config.toml
n_layer = 9
d_model = 96
n_head = 3
n_kv_head = 3
head_dim = 32
d_mlp = 384
vocab_size = 2048
activation = "tanh_gelu"
norm = "layernorm"
norm_place = "pre"
norm_eps = 1e-05
positions = "learned"
qk_norm = false
attn_scale = 0.177
bias = "all"
tie_embeddings = true
parallel_block = false
init = "normal"
init_std_qkv = 0.0617
init_std_o = 0.0
init_std_up = 0.0617
init_std_down = 0.0
optimizer = "soap_variant"
lr = 0.00479
beta1 = 0.95
beta2 = 0.95
weight_decay = 0.04
lr_head = 0.00711
grad_clip = 1.0
warmup_steps = 200
schedule = "wsd"
decay_fraction = 0.862
decay_shape = "linear"
final_lr_fraction = 0.1
batch_tokens = 16384
seq_len = 256
doc_mask = true
train_tokens = 95340000
steps = 5820
dataset = "wikipedia_en"
Each number is 200 + 30 x the weight over its row's rms, rounded and kept within 0 to 999. Layers, rows and columns count from 0. The size before them is the row's rms in percent of the matrix's.

# layer 6 MLP up, 384x96, rms 0.212, rows 282-296, columns 0-95
099,197,226,206,156,179,190,226,243,213,193,236,205,207,200,214,176,238,235,212,209,239,190,153,206,190,225,177,218,169,174,175,221,180,221,272,165,202,130,201,248,197,198,188,198,183,203,192,256,228,177,197,173,190,134,211,210,140,237,195,233,152,178,170,212,192,177,192,182,148,223,273,207,194,203,219,129,167,163,193,178,244,188,194,195,197,248,241,167,202,233,180,232,248,153,194,215
096,206,262,168,203,180,195,171,215,214,162,169,228,216,206,152,221,233,165,150,225,191,200,206,133,162,256,218,238,195,175,185,217,198,180,234,287,228,225,256,214,193,200,209,233,219,196,180,179,224,237,196,214,155,208,171,201,257,220,255,202,221,200,221,176,230,235,213,234,205,210,155,230,262,195,207,212,212,189,154,239,167,221,200,247,204,190,204,207,167,215,218,221,246,247,206,160
102,230,234,224,211,231,166,208,192,239,214,228,206,216,200,222,209,173,255,192,162,210,228,184,200,201,266,261,230,203,231,223,219,225,203,179,207,247,168,225,220,220,138,228,177,198,188,229,232,212,230,185,187,183,237,254,228,200,210,177,201,260,244,211,167,253,184,184,261,195,179,205,201,179,216,256,157,160,193,241,173,216,241,165,274,195,184,253,209,233,160,208,200,176,189,181,170
095,165,187,198,163,212,202,228,129,218,173,209,194,176,182,154,225,203,188,250,208,165,189,281,124,202,178,185,230,181,233,182,205,186,182,160,213,216,198,235,155,215,216,198,185,224,186,191,214,195,184,184,174,127,202,198,223,146,187,219,220,187,217,207,253,184,190,212,168,222,218,184,176,270,157,237,191,238,173,201,225,187,202,240,188,193,220,157,183,128,166,211,246,148,170,211,199
100,208,170,231,182,224,194,192,196,281,242,154,178,217,222,203,158,198,153,167,165,188,242,187,196,201,202,239,233,233,171,184,252,197,151,245,194,181,137,230,196,203,260,203,218,206,175,200,222,243,178,194,216,160,242,148,216,214,194,164,215,177,221,222,214,175,221,225,179,139,188,220,257,212,174,206,190,273,170,233,227,212,239,170,206,237,190,179,204,213,191,203,248,227,231,238,192
090,153,241,123,238,181,184,168,222,215,191,213,194,218,139,242,187,213,202,204,174,228,199,231,188,203,163,200,168,177,250,222,258,205,217,195,196,206,188,207,218,148,206,179,169,242,186,225,175,234,154,210,188,172,201,177,183,218,201,234,215,191,197,176,214,197,221,236,170,171,224,250,239,230,204,201,169,205,188,202,237,120,208,208,252,258,160,200,237,197,284,182,218,175,183,250,225
106,166,252,208,200,213,179,174,207,195,176,174,160,203,206,220,233,186,259,198,161,257,257,175,219,266,254,169,213,183,215,201,191,229,163,197,190,260,230,205,263,195,165,239,202,201,213,183,208,238,234,179,190,213,254,233,184,158,160,234,231,243,247,185,233,189,177,188,160,167,185,221,222,246,246,218,239,176,193,225,186,186,179,208,217,216,184,220,173,246,194,185,233,212,245,228,235
083,234,223,167,242,163,212,191,185,185,233,189,203,197,182,217,211,192,126,141,194,183,205,189,174,214,214,221,220,217,289,194,165,194,267,254,232,202,194,203,245,241,180,251,208,236,208,152,217,190,177,200,241,222,229,257,187,174,183,212,231,206,250,181,207,206,190,168,198,196,201,196,182,192,196,217,234,194,260,185,174,219,171,183,163,162,193,177,171,241,199,161,243,153,263,189,233
104,177,184,207,256,212,171,194,202,194,141,206,244,148,241,207,205,199,207,166,216,240,194,225,199,238,184,211,200,191,213,149,206,173,147,212,231,200,208,225,258,191,163,185,195,150,250,183,213,179,205,186,175,158,227,209,189,135,189,214,217,219,223,138,226,249,235,233,175,203,193,198,185,213,261,194,218,164,208,174,186,201,203,163,175,195,255,259,147,226,200,267,221,226,220,236,238
104,195,199,172,226,166,256,224,169,195,219,152,207,223,218,193,191,163,203,223,233,201,226,210,215,217,212,228,202,130,182,204,190,194,253,212,199,197,219,199,233,169,247,173,182,208,198,211,192,251,219,183,221,199,191,215,196,218,165,112,256,170,171,185,199,188,133,215,195,170,183,192,209,229,199,201,159,238,156,154,176,229,133,241,222,218,173,263,237,216,260,226,251,227,194,217,225
103,164,187,188,215,198,213,216,220,170,163,236,198,188,175,220,217,266,192,249,215,212,218,236,178,210,245,164,175,165,216,240,232,273,162,204,109,262,213,176,218,226,204,238,216,226,204,216,158,224,159,192,201,162,183,210,238,158,183,167,174,180,235,194,229,156,192,225,213,230,183,192,185,162,232,178,210,241,163,214,230,201,158,227,193,220,153,211,191,195,226,204,221,252,225,244,169
101,240,194,242,198,183,149,212,244,204,163,216,201,214,194,241,222,184,184,185,190,201,207,209,221,136,216,176,166,253,170,212,191,206,185,198,175,212,230,264,174,218,247,122,177,237,159,191,199,249,213,198,208,164,127,183,146,278,164,192,204,253,172,183,215,204,203,202,209,199,224,195,223,187,206,216,154,154,199,235,174,179,244,223,216,208,182,185,163,172,247,249,204,187,189,194,227
104,233,202,264,224,235,189,232,163,211,205,227,179,208,230,179,204,187,203,137,230,169,191,204,172,229,220,214,202,231,200,183,265,232,197,246,207,202,166,202,179,197,135,217,180,159,150,192,208,265,207,196,203,202,195,224,205,224,200,164,248,148,214,204,254,202,221,234,244,153,253,150,240,164,251,163,211,194,177,196,178,196,222,192,239,193,172,221,262,230,219,183,177,196,189,214,147
103,211,169,259,181,204,202,162,151,212,176,236,239,219,196,246,199,193,211,175,202,206,206,204,184,204,228,193,237,138,205,170,234,224,200,256,160,209,248,210,233,256,246,226,143,190,227,256,222,170,206,182,180,184,196,192,165,174,195,216,205,122,168,230,185,200,161,181,181,216,172,189,213,214,215,204,201,216,175,181,253,165,172,248,153,211,206,183,184,189,254,200,193,193,253,267,157
119,210,268,186,173,214,235,145,213,203,189,184,194,189,157,184,201,179,189,181,171,178,228,241,241,215,196,200,204,247,236,205,251,238,237,206,202,193,182,192,190,274,217,216,233,227,242,224,207,187,223,222,163,189,191,212,220,228,218,240,245,271,250,251,171,228,221,206,228,244,231,153,177,209,189,199,191,242,203,247,231,233,219,191,183,186,208,198,223,229,228,191,221,221,285,148,210